python train.py --n_layer=11 --d_model=384 --n_head=6 --n_kv_head=6 --head_dim=64 --d_mlp=1024 --vocab_size=17741 --activation="swiglu" --norm="rmsnorm" --norm_place="pre" --norm_eps=1e-05 --positions="rope" --rope_base=36400.0 --rope_fraction=0.5 --qk_norm=true --attn_scale=0.125 --bias="none" --tie_embeddings=false --parallel_block=false --extras=["local attention windows", "shifted keys", "an embedding shortcut", "norms scaled by depth", "capped logits"] --init="uniform" --init_std_qkv=0.027 --init_std_o=0.0 --init_std_up=0.027 --init_std_down=0.0 --optimizer="adamw" --lr=0.00178 --beta1=0.95 --beta2=0.98 --weight_decay=0.16 --lr_head=0.00814 --warmup_steps=389 --schedule="wsd" --decay_fraction=0.767 --decay_shape="sqrt" --final_lr_fraction=0.0 --batch_tokens=131072 --seq_len=1024 --doc_mask=true --train_tokens=601200000 --steps=4587 --dataset="wikipedia_en"
Each number is 128 + 24 x the weight over the matrix's rms, rounded and kept within 0 to 255. Layers, rows and columns count from 0. Numbers have three digits each.

# layer 4 MLP gate, 1024x384, rms 0.0483, rows 872-1023, columns 64-127
112104067126150179116101118160110117114093104159126112134122081123122152162117109150144129159126138138135129117100110125130089110114135143157113106141098080141174135126099109133117137155109136
111104165117129144131109125185120118127136131145088112139152130108145109129147148138121110126133157131159139095139115173095129136125162127150142106145140097143171095088128096098145099170124103
138117106128141101111137102131107129106156159131135091135102125130132137108111131064134146115116151162140104111118110135170114143117107108118128162104177136110117165111110147169116128120127122
152140114143161123135130112167104145139142120104136088112113077146095147154166110078173141119164106165101094115122134143120089163134128129126117142123123111143165069112100130126125089109132140
093152142151156154142140098130146117120196159131125141161134149088129151163145135123127113117171117130118133153150201129135135147100132163150085093092126161152106138117173087148079139120118111
107140113158097109186100120098115140158160124099077125125198114151142133080149101101122111139156131154146123093116159136141145197139128155074104067134155098091095143142157111095121155137109111
100130132111120130079106197110097164079113143108134098161091118117113108156121152149121108123133084152140123121109166113134167152114137114132149147091125139123095109166143151142144107107102164
119116172114130157121116134084147159124133103140080139125147101117139155108140104100147149148111114141131130146133156149116151151126132079144138113154150131135166103132093105102172130152148136
155160158114129144115118106106175101161118162132101121134157131164093122113147139116133117112109142128140114075132144132161103124158121132163156139083158160120142130091137101148166145102116153
125134132131143121127142112172126160153161130156121132103150112125143155138113116146101117138153131179142162121141115119177122137137136088148126124139130105116101131089123117138139114108122121
136105150117127134113105104136133158137110090161110130107127086109124171164131098138164112179143116144125103148119113124154137112120100156164152091144128151193116118111119142095154107134087107
107135109139139155069133132111153154143143162126134076150167089102056135172137084135138120072131097155143111092153133132149121156094147099146143124083143146147171130126117121152176122168121127
133132147114066186128099149119145082105158150131158151118118080079130082160114158146167073136141143115081124132102112143138118134080139104187158133156148101165112073133168117137160113118159147
104132131148086080095098124123121118169113158139091121110196089145131122086131166154177125176173083132137128084169101110138104135114126134140146140131139130164172129119140112175089150156101103
124120175133110161078088105146133164112110120129138128142120142064124094126143125109141094134111141162128116114126127079088123128130126132087160081116104131142074149117135125150134118131168096
103133137099131126103137101116172139105160113131103119148122131132126175092109176124136136120150113122128149112109119103183095106163143136151121105111151129101098141108136150126088138109134116
152114110148127133108150132147100121145131133155121108150101141085148151106160143152130127144107088139104149101115134106117107117156132164107113129147141107112116131094095127141141103155165108
120093122134112135117125111097126122153156188160131133124126082136139120134117110155142121094125148119123118131121148127112091112150131174129130143109126163110092139136132143135136142125168138
151107129141099109098074135155086115112166151166077131113112131128114121134152139171093124175120114149161128143100151125094123145147146146131099115124147092126121143093138175158105102137163164
125133169131138093114118131090112117120138127104118164115106085095097130158108130116111104161146136147159137148110129125102121143092151154143129121085154127129126143121145120108114156076147116
090130083169100166144171144146136166128107145116187126150118120137145151140150132145120123145135133114108108138154094118123123095160130136126146088151117099096117127140166137130137170152107128
151124161142083140159073120081166128155112060169133136163168090141153123106119191136104121125156085158123078138144119161140107151120152079113125129114127154176159113076140130148106094167108193
153148081142109146086107107118127145097145140111092132174099099096116135058099127143104116126162137142140095165136128121114123120179149136131118134128113117099084123127142117148134103132136167
121169125113122119123155126146075092084157164145156117126135095112117118114110139159096068148158102126110086086120109141103141118114139105152166116175120101132108113130092133129093111101171148
136150122118124117120050140118088137160106106158099129099181141125127157127126121142112104172140134132114144119148065136134122216129140144145131080168125180104141090137144156129156126161126112
142136112083095096136144111118148086111133136137094136160116109110096162127124157122065136147117106177116127156156112138136093118161099152147175131113108124102160158119115132162172099106132138
126126164107106138135117089096116126149109114159131107135176174101128106129105156122120121136144100174129113111148139124163116076141117140134150101150142168097144113126110065133119099137121127
190149113152120128107139125122126117165134131135127147108115099152144133092140092091102165179141122146116148139102147115078142137135132137099096100162125125114116099103149119081082165087116114
134106140144134206063119076131141165137154098151153139127101155127176121126130115119143146152125112169143132121144151116115091131181134113087128118148130169118130145109115124161143101174124127
150134144137131148143104078127125131165145150171111143100128116128150142119117082153101152127131097137145177103101092146096131097136146159114151124162078100105176118145157142126117065109101131
129146122114131094162122173142125139111154103167125146119135166095135119108107120161116154084102115101172153131120202131124122120158120100169151125093130119158155138108115094157120106144155122
131130155129157116158103151091125133152137146086111145146124161135085090119115187092097089142124144126127133141191137111142107121152123122130121144165099084180120103133115125147109128116180136
153126126084101148134147172101131133112147168109084142139096133114140166107125119102126111122128150157107124106119117153137122131138143189161173108159088106140126145116104102087105119138140126
109166125116112141091108119145131124118159104106100126113102107090157169111144109118115127132148124155149100142129116136067082080151102120127171135140123165117117092102110119154147130169111142
109148100159151131163101119110145161161104120121121140107113140102132124146135152125128140129140111128114096123125112134111100119148177118158146141132099128136145157126147133117125152142138130
117144101091056110109076147135139128144110090111155117120123130144105104187133149137147153112138128122097144133112135132134101127128164154117110122118111143124148141137169147123119113166111116
103120113112130151160115085093119181161123147133096106083112113126126129121116120132155089148154122154150139120145153150165143083129112085148092180128160121148123106136147127154079128122154140
115151150150080119119124057076148111167105101121111087114123092123111136105098131130156135113124117160117120124146083142085111117103128072136080148128114143095148111127096098142174112145107122
116082112159110142114147085128139099155155087137166147135163164108139139140128123106095097136119137117105100128163120152117098135097154125143108071094103123131149124122132104133127149174088150
138122112104105118130116144118133083162124146122123168139141135117111125155119094091092112115129105149122118141151118118139158107113116101096132127101118168139183117126100135140123153134131142
128147096083139147119142127147115118149168166122129179156124166131140113112116128142144133143125139119142151107126171104145086099157122135152126113132090122128127127139194110093142147109136122
164154139163126136121077112126133129135152125165142120112156092100098140094141136104109154132120083129191131096111136126165069128112118163083127086130141112117122121138095150162127125137122116
116135124153095127095161170120151149153125148115178173120151142153122097158118110112129112134140116155167141124122166133159115150095096141121115108145115096138114124137134125126186114117173105
093125133120103165124138107114119186153136151135108128143104106102113109104140141135166142129128105146099101114104124162082109116145119135177137160115138144098145128106116092163120129132164137
092158192120122124124099146158123161147113137168118131122158137157148098123131109143196128140108114167121144116117119161108154096126121112107141130104134084120107130134121176117113114114142137
124128116160122119155125180147107128154108108146112127156110130156130135073160140122172128112111100143124128128130099112174119152136107112126103140121097165165146149095144120175159083132134123
131167083135078101079134134105115144125123107112128121143150137100136102138139121130085125137110116115127100146171103146145098078183128148158157063149137106117198129174099152129091090142147117
085105142154115163129127120114095126164133100128116128129151117130128149158108120119150110137133102171140109078107098166151104142127146093079123111130145116098130087124134131106170135138156093
116133147102145141119148073135135135090134104117123156092114147139107119122159124132119050083117167112122118144140151135191127127127087127126114134114131068139140111129140108115123135146155168
096170103105135205151108122112164138142120090151092122165157135069083123135142114139164089149096117145096091118161162098165070168154120127111123152105145141109168147148114119144134136125135096
127116093141114105078146148060107105102147140146110108119132132086136105150147117108093107140093099131150096128136155086129128125120163119132117120132181153137118108139089173167103145144155080
120142116124124100132133151116114174173108092098166149135152126161117143158105126147161105149140093128118118130122134118143107181093103141122150144102135149145106127125131149132124128132130162
104128063101139158132120121140121134147166123102094153155149085153089143150150124119138127132124133158121138119141101156150120093126120115124151134153127145147119113101124082157136094098101092
089111105114143133096144137137136115150111169144128153122127126150131134133165127123138133109128113144149160146140152135071117130129125123130125102154115109107168121114119087131095134144121156
073096136124104106129123101159159154119125081131083149162141127137101151128159127113146107130161062119124127106115161102150143172153122087110152138151149165139116119141112103083129167149120120
129137126108150120135121152171139099137138215130096139194120093151094175135102153152148119130163098113166115151159140202099122085114141165126163126102161080164147144116149138094117153092127137
089139083113098130155130101143156132124133125113118130126163126117151164134167084119070109171127166118067173122149136132115076136134142135100122125141125175128133144111102127116111127124161129
130155150119083130122111165088119123166120125135096126137135134107163133115127100141095105151168121115154113138159121162100108153127100148100136120127118116128170083119180129121153091124113098
184112120151131141109142109161103103090134130116121176146112105145103153109135119131154125083154127123147145150097098115165126125133124169133140142129129099144159120104143112094166126147181087
132154155106137134140115150123103142144097144124132125092161124140107173139148162147150107149140102112122119121131103125153135110159169168155137078134105128115073145127119188107117131126166139
141132100128148077087122157125077077101101111158147122137148149149146105106160133129084124135139100131092133159117118118174095100135120127129124135109086118118140117125143177132110076110122128
120165114155146119104112074150128176132115127169092169125099151114107139143150136168171157089176116129102126061127129139092110102109106110151134146159122082142128141153147096114159139135112071
136155141112123089124144131131097168194111123180114133094162111094136096139141141168133113121109112132115138117155106124158126127109150128106116130148169131138140113127091174130139125131144168
137155144144148151170123173127137143130172150153112098101169086113108122140093116125174131091142080127152119119115097122146129117152128145118144143133147115119137077135138127116154175140102160
117162178157148122120095163156120124129147147169142109146164092165107154139108117150118101147142137138163120139169122106129116100135097105157136143087125091116149120157121123104115075109122175
082110140164154126123153138135108096132161132152135122103122114123138121138133107158166133142137115127141152117058093131152171154173112132170106109127150102110126187132137125128148138122091112
127159149129135160156133166133101144124123160115173091153126105139137154130111109142129099079126098130155113131128164114149146134155140115116079145124089135105123138154131177138122179137125132
167125110106139155133130119108111109111159112151141166175085110127176151083116141152114175094129115154127138123082138082132081138141109112140139117162144138131144108119137157158153098119143116
144165113151109180148125125074124136145135083150150101112155170196104183049135123132118105156141137172156154137114151168124096106187151115116121135123133102157174152116112117131138082166131111
091078127085114139165131149149112070151132146140125123129108147089151126136155135113144131123140114167130156104100100131149121151112178164164124147131127144128099126067150088134091151113144190
119112126120091155129102132131118126095147138147092132106117124128146142146134092161115105115133135113160129094124154177111123153123186138151111113125078105130165102148126128155124125113113084
102077115095086144089151136144126128144191126169114153171122126130119110086134099132142142150129125120091145146102101104111129140126127140150147147136111132160147129117150164179120125167137167
143118167085115154104127138123146164117110110116121110140147131114130104172143142107172121095109123146118092128132143123138119090134141076118172167114128121142140134087112111149143095130191166
119172123084101154126153130123136153166139131163106150129116105104137160075153138127123113109113157115125116164140105146092104097138087136163189132137149136113111143098142113139152121178099122
119166099143115114163118116117176079119164145110178151136138105150126104106126150116125161100112079142128102149109172130170149138124156131180137123114114113123118089145142093123152144097164156
082195114101124133138098118139143127167125104102120145165108102123149135122121096162116155115154138112106117168121153151108114125089108158164135069168139118135144125095100151120126163117144149
132121136143095184117094106101121124134123103147113104164152113121095133092141133104179073135134092159136143143158141095076161139143123079109132132133122129132150095137129118104180134111160136
102076129130124139116150126141132128149190111124144100115120107174104141124124153151151105122136121112134114105162114140157073147113131109140120118109089135086187153117139136128073121197133130
112169118119161140133153115148126144127155176101114170114120143089115145121110141149156162118139132105146125128108141140128118097102141121135129100146131147126127117129159144123130130121104097
118118093114123126138119145093149117110127134124138185126147154098121127137135112122114156123141153151136161176143145109161133161135132113176161104151111124096146158125136130161122176117107111
148128145163128090134083115148104152161080140120176097106128126126116096076119112120084128138152114119153067131171149127116135127122075148101144115106091115112118135097151091145123137095122138
153089111121114109131116148138171125160135148121143111107159181134149133134147146105129097147146129154143151135146175098147138140154114118183157062097126125127165078118120151120127124111141123
095139086141121107113149093154126177142117130168116104143147158141115114133108106163123128118148139175128150143157122134144115120097121180141122190201138148143151168136100153186152107150186142
072127101137146099192131139140149125113143113084167180092150104132131134139140134153132152128106127150110117108139112156147138112129114163151098092079098108099150186140091115131102148145107168
151129162144136126157102151157084127141119091147145076109154155114118155132143156056100105139145115176152158149122136095150137145139123150131159100163167140119141137106126146121078102126136196
118120143137123126135119112153100132131136105146122142136132129119163145160134127151103161121132150148095109134157068114128075109131167149140173132144153133117147122105164152147129151163096125
088128170111117123161140073132159089196105096145125160126156110087099172115175126103107139154119131133134089156146086169106107125132095131128116092089120113120142152117163121115145076132076099
080117116126113162077158077144135138145168098152115130095121148099146098130136126111086124146121114141139096127176149119173134074114128147104086090100151118120144119130156158148118115140154104
106148116127095106118087117115133103174096148118129119165149077125177135076140155077126141158136111114157122150089159139168098150131132132140133153135133114104126101147108125199113118140118165
184117084128123102087065123079136201114120152114157111097103149099138110088088128160093130166128097163153120095078136153144160120123155093161111185086110133108162154142077119137164110139118124
147141127138113101097175190109130131145137149099092096113109135169124100128143127105155147112164143180115117146112143128125113125101139126121099124207130117121161135099145134147128115143105133
123101109111131103106134171142156103116116126118141128140152141121106092096106150107132121098122135106150107103147124168118126128132128169186106133146113114146139108167113103103119102143123119
109122087145035151134147102135110129150172052122120117140142120126144156169160086107115109161093117139155152146133084181094140151120114152105144134123168088157105106079149140150141135197125106
142109167162121095099138166139121120099153132104156128100145121112114154134153129158126126131110133138101102116135155135141109126125137090118101132146135104148105107110140143114107084143143157
106142072145153094134131116125175115109137149119082132075112111151108154146152100126104132120141128130181141115119128156101135154074131175118121100137116082098132120118157135141123122138121106
133102128144107091109106120034115155137136115101085149121112132124167079106121141120095146121144139137157117083060158114139132146087106096142159147106102144146136096098099124162093162120158153
108134137169103157120106112170131104119105111108130132176120157120176133111136139088149124119151132122094155109102169135129129155112142105141108139098130153145118149127141148141107122146149117
140114141153104128129122155102121159120106134074104115104101124149112163166134145108115127116177134162116121121128116133092170153124147138136157152150142177123153129115155141123149139144170114
157146150132123090130114142101122129117142131105134129101154158149166142113140130151063117124155138122126094166114097123108095123087101120140142080120122176170151126099117166144152120151124072
132174134147091121137119090142164159165145115212079098202138136135143134160130149152094124110118117140148131142136110093133125126103108169122079153115175125113106094077152136167164128147122063
103105167139113112109096060144149135148122088169165135120158105054141088119171166151138143157108123148092149111172166147165147156119124141172130128129148108130134125150142161153120086146094147
141095109132109133105143132127120154161085095111113137119156124107134111114169130097144118146138145119127135125158136141100099127113094122074090114135125154151108132158120163157147159118099161
116128128153112146109137085123130085145118132122100117159151113137118137123112156129080123122113132142126142193144139101162086125159176123109091144122164112151114112092128159148091141175119156
089152120175118145150151104134150146129109144114174127114141128185095119131131104154128142121141116092123119126107128112132167117167105122172139097111144113177080103109182119121145094085109086
156170132114136132138125110133095121171121164117120155155136130121157183164092131154109111133175157153148119138135137186109109100131162118169120104141144077157131086110142096113118129135101136
119136128142135135122148144132150073086122170106163136136163160107127132096133191114104110116110120125128117155126155095131134126157127163150189166089123115087108171151137127102126094169132151
135142108146151128144090137112127168117162094168129144127133114125128146119135175132121114106124158139135115120112114115121156128145105110119099089155136154147085139138152145126130095121142131
088157117099112143152093146112113110120104144135100107108110129110167162102162145069113112144152119134137137162184165118119109103117136184121142118115169153109110129110129137151119115101146142
159128162115106161098117128150145187106112140128121110119118108126129141105088100123111114130129124127163174125169125115146123104152133064112149147132110092123134132124132111112140140134131148
122092105081080169139102135148129114112142142129125097091133150091084143134161121117139091196124130116145135099105146143112121122185174084123100134119103164119114156110070108171105114148140136
127113148156110123102082132099110131151126136113111112156148124114131107115144148156080097112134126161126103091136084110120087139179107128109148109114100148138148109100159151186103133125137111
134150137156143090159147179099100167161149138114113118095119134139149115103085114082147132104139152113165122139133163144171125161080075110147117149185121140184155131110100130091130116110164159
166160101082098106177132147128113090127130122075147160141098141157128162129132111087112135125149130161134127166118118073118110153118136127115113072141114160168124167102124157169143125104139140
093110127144150112101149151156173080137158092119122101126105130073103163135145117087118130102100107133125129164125143164154109102132118119116120161129148114142114130120148130115115107150137187
110146156151191128120064162115111122140125098161090111123133108121130133121120130153122103115121123090135138117132137162103124135116123104176073110151137117175141127101160141143124193110127117
150144095131131150128125142080140117115142087164122150158145114127116121073117110109082170139153107196131107105138178141119140122090123085139099161188143144142156166113105102120126159138123145
160171120158086107119118129086157149099119096118111134171181126118128150115148139124137131138150127132156121084142130145095149141134106137132141086106100129173126116121101154161121138116162126
143094125128112099103119120126127123184114061122089105120149160130128121112127120148119120117144124141126104088127117144159130126145139174168096137148171120105162075082154106131161087129166138
142156135096125166153084083156159091142086105149133132106163117107158113082093138127137090098149136182133128105146151151123103150093138154120174128102118153121128086105142130123104112165145149
112118125131109108122143124092108083152097098165119098168147123103147105140129172128125152123091127126153090128085155152117141169150161135141075128109162133113186091112101152193154099138104098
100121104122103116152113134156117142166089117109114141135146096134129113187131099167161100133134134129120157109147130098169149116104144128154131144103109132149180121149138124116193086120140108
094112127156092159137144112095123122116130131122120136161148103155155100170145153159167115114178102116119109169141188156155103107102140110146121109119106104137165100149092156156116128200153120
121144125084114104165131140085134126149124144122135130137129163102148124123157098109171112135132097143173093097113129139135121143092112123149134132123141147123088168126074128126169127098139145
158147109136136121154122151127147115134163055142100125127179122149142121134165107134076143129146137137115118132137096121132096193167119129121101140121146080130142141101155169152112129139122107
122111109107136124142108119108129073134154171158122147111148093118135117156113127121098162137114133123156147136107083158120111115138162177147118127116107102166160096129142123103113030167116121
128124143098132095111122099097149125151153137139155162096124138112123118135153121147114174163139114112139137089116135149142134140147104124134122145141123098122167096149170089163157163160102093
112134172126128130161125121092126120118124121121125158102151056088115135077152135101148083142104134149110107099099109150125108152084123119105181114126163113103082126102098131099095154126116154
134130172097172150125148139102091143097123126124096104143164123090072093126065106114143124152130111127107128095124142085117137136106164109143136151147150126145157139141113108086140123135142125
156093139125161122134152095085122124169117166143076161127153069095094142156136095074154111120123123113115102137125156147157147151146126135140130122100139124097116113134115137130138118160124100
152142097119136109152161108150155147138100140112148130115146104130104153109139153145127121172098140133147113126174135131117125146128092097132148130134119123128138132133088117132128114154089100
127172118152126113125113158142193129136106130139176118144134147148128124134139140129120155110167148139125108112102169117093155126127111099146135138072096150144132145096135094138123138184148120
109108128101103090102146172137127096124162161123108128151121131119134118126111163119119132098132132125168144117083131121092123080145095114122113096159148095114111147144120136141137138140158131
137179108105113164113162146106104110128133157151146134145108113141123126140147155123106153121125155126160099095146110122112132077128129127138159160118150193108106141141147108124164144162153141
123101105133103127077101121117117111155123121135129138143127118131082133131088129110122121102130133106157159117133153126140135102147168156150147111107124105123172109085147097229175162186089124
140182102114128176118109115159108120113103151131115112130081125126133128135120134144104112066138165132123181132103119096136121157138116105134103108117146125119083134129129146108104137128145146
166099152077156171121147096147102139160151154118143128143127110144086116120143133108105110151122106144143159131134152174132116185093093119128150151122112141128142139142136152112123144123115145
124120119127159113135145114133116181102144134137130118121162125129108094132147123115095107116120147139098125128098112146148091158117118115132158144125107127099131117146116134125154123140108121
163125149107124091141114138099167084159173102147140132134118156111156155112152102124102162138125112126124176120111159113127141141169155161140107086097142161107181108125146148140155126130103133
112140164131165097107123138126100141088156108136108155145132121160139114133115166136118183151167081119140120115128124111172124116202104123130120140139119127133111089108143097143131148110146166
130195130096099103113114146127113099090131135158092123102203076106077130099150123143154080157149145136150111120124113151118099151138115108102101131088106123131181104103090141166151135149146129
062121151115150120125128121112122135134133131147061142140152150152124134109134148170094111086130110156158152114159148145132123094134173077156113146125081133102127149084123148141152128134098142
142105165119119114117127140128117141144167170148170099100145111126127121121133134113087083127140092179129088120116142141186094170138163076125092122106122116080101168112175126162137083135127103
069097091123111117180136121075131082122087159131123112108127156119164130115104141080108107132123086133139117111148107112124172123202166193088124142118128124116114143081134109162119118143056126
103112114135078127157106143177103142120144115128088125143142085165133105147132101095085112140149154155119100185162084188132089124136138178111098125112128088168120128131110138112149123117105135
124163099145135138136107081147159122124128142118125109149155083089136138121155113097136103130174129112114096120145161135175096110139108090133175123143114118107095073134102103124117125151110129
129134144147127180144141160078132126113151125127149139113189175113116174149136157086131099180136129106131168113113149143145108145160133132124143130104123090114171107097078091143121134132152150
106139134105083159116120145168122173161138118136101148148179175153135145176158136148122077141126107136080142131163103113078103091172168100124139126156119128129113137091113138102149136177119158
155137136110110132129106060107077108118121153115100136096133110124131161124108125147107052145122140176084143121137087113114086157156169160124121140133138139142147116091106147187121084114088136
144109093119160137086165126167139117119158169113094132142160146137087124142124111178145124118178122180149107106123148138115131107100181151129132133096162106114128145109093117156116115137142151
117108126083105129124146139073143108119126167118129136113091114101147120156134198140156100128129167102114163109128111130119110130092144149131137084136162140085146131127107146121137082109137130
164113127162116119119156117147120147118109079157136134137118159114118125146115111103102097105142149135172118104114127134122150098147140122118197143138140136122162136110128140093158098153098096
130131127099132081151124112158132100129159143150102117141151147100144137119168144094155123100124132103150164096120140125158102072143138135113160158105146124127110125109161173144142057127100094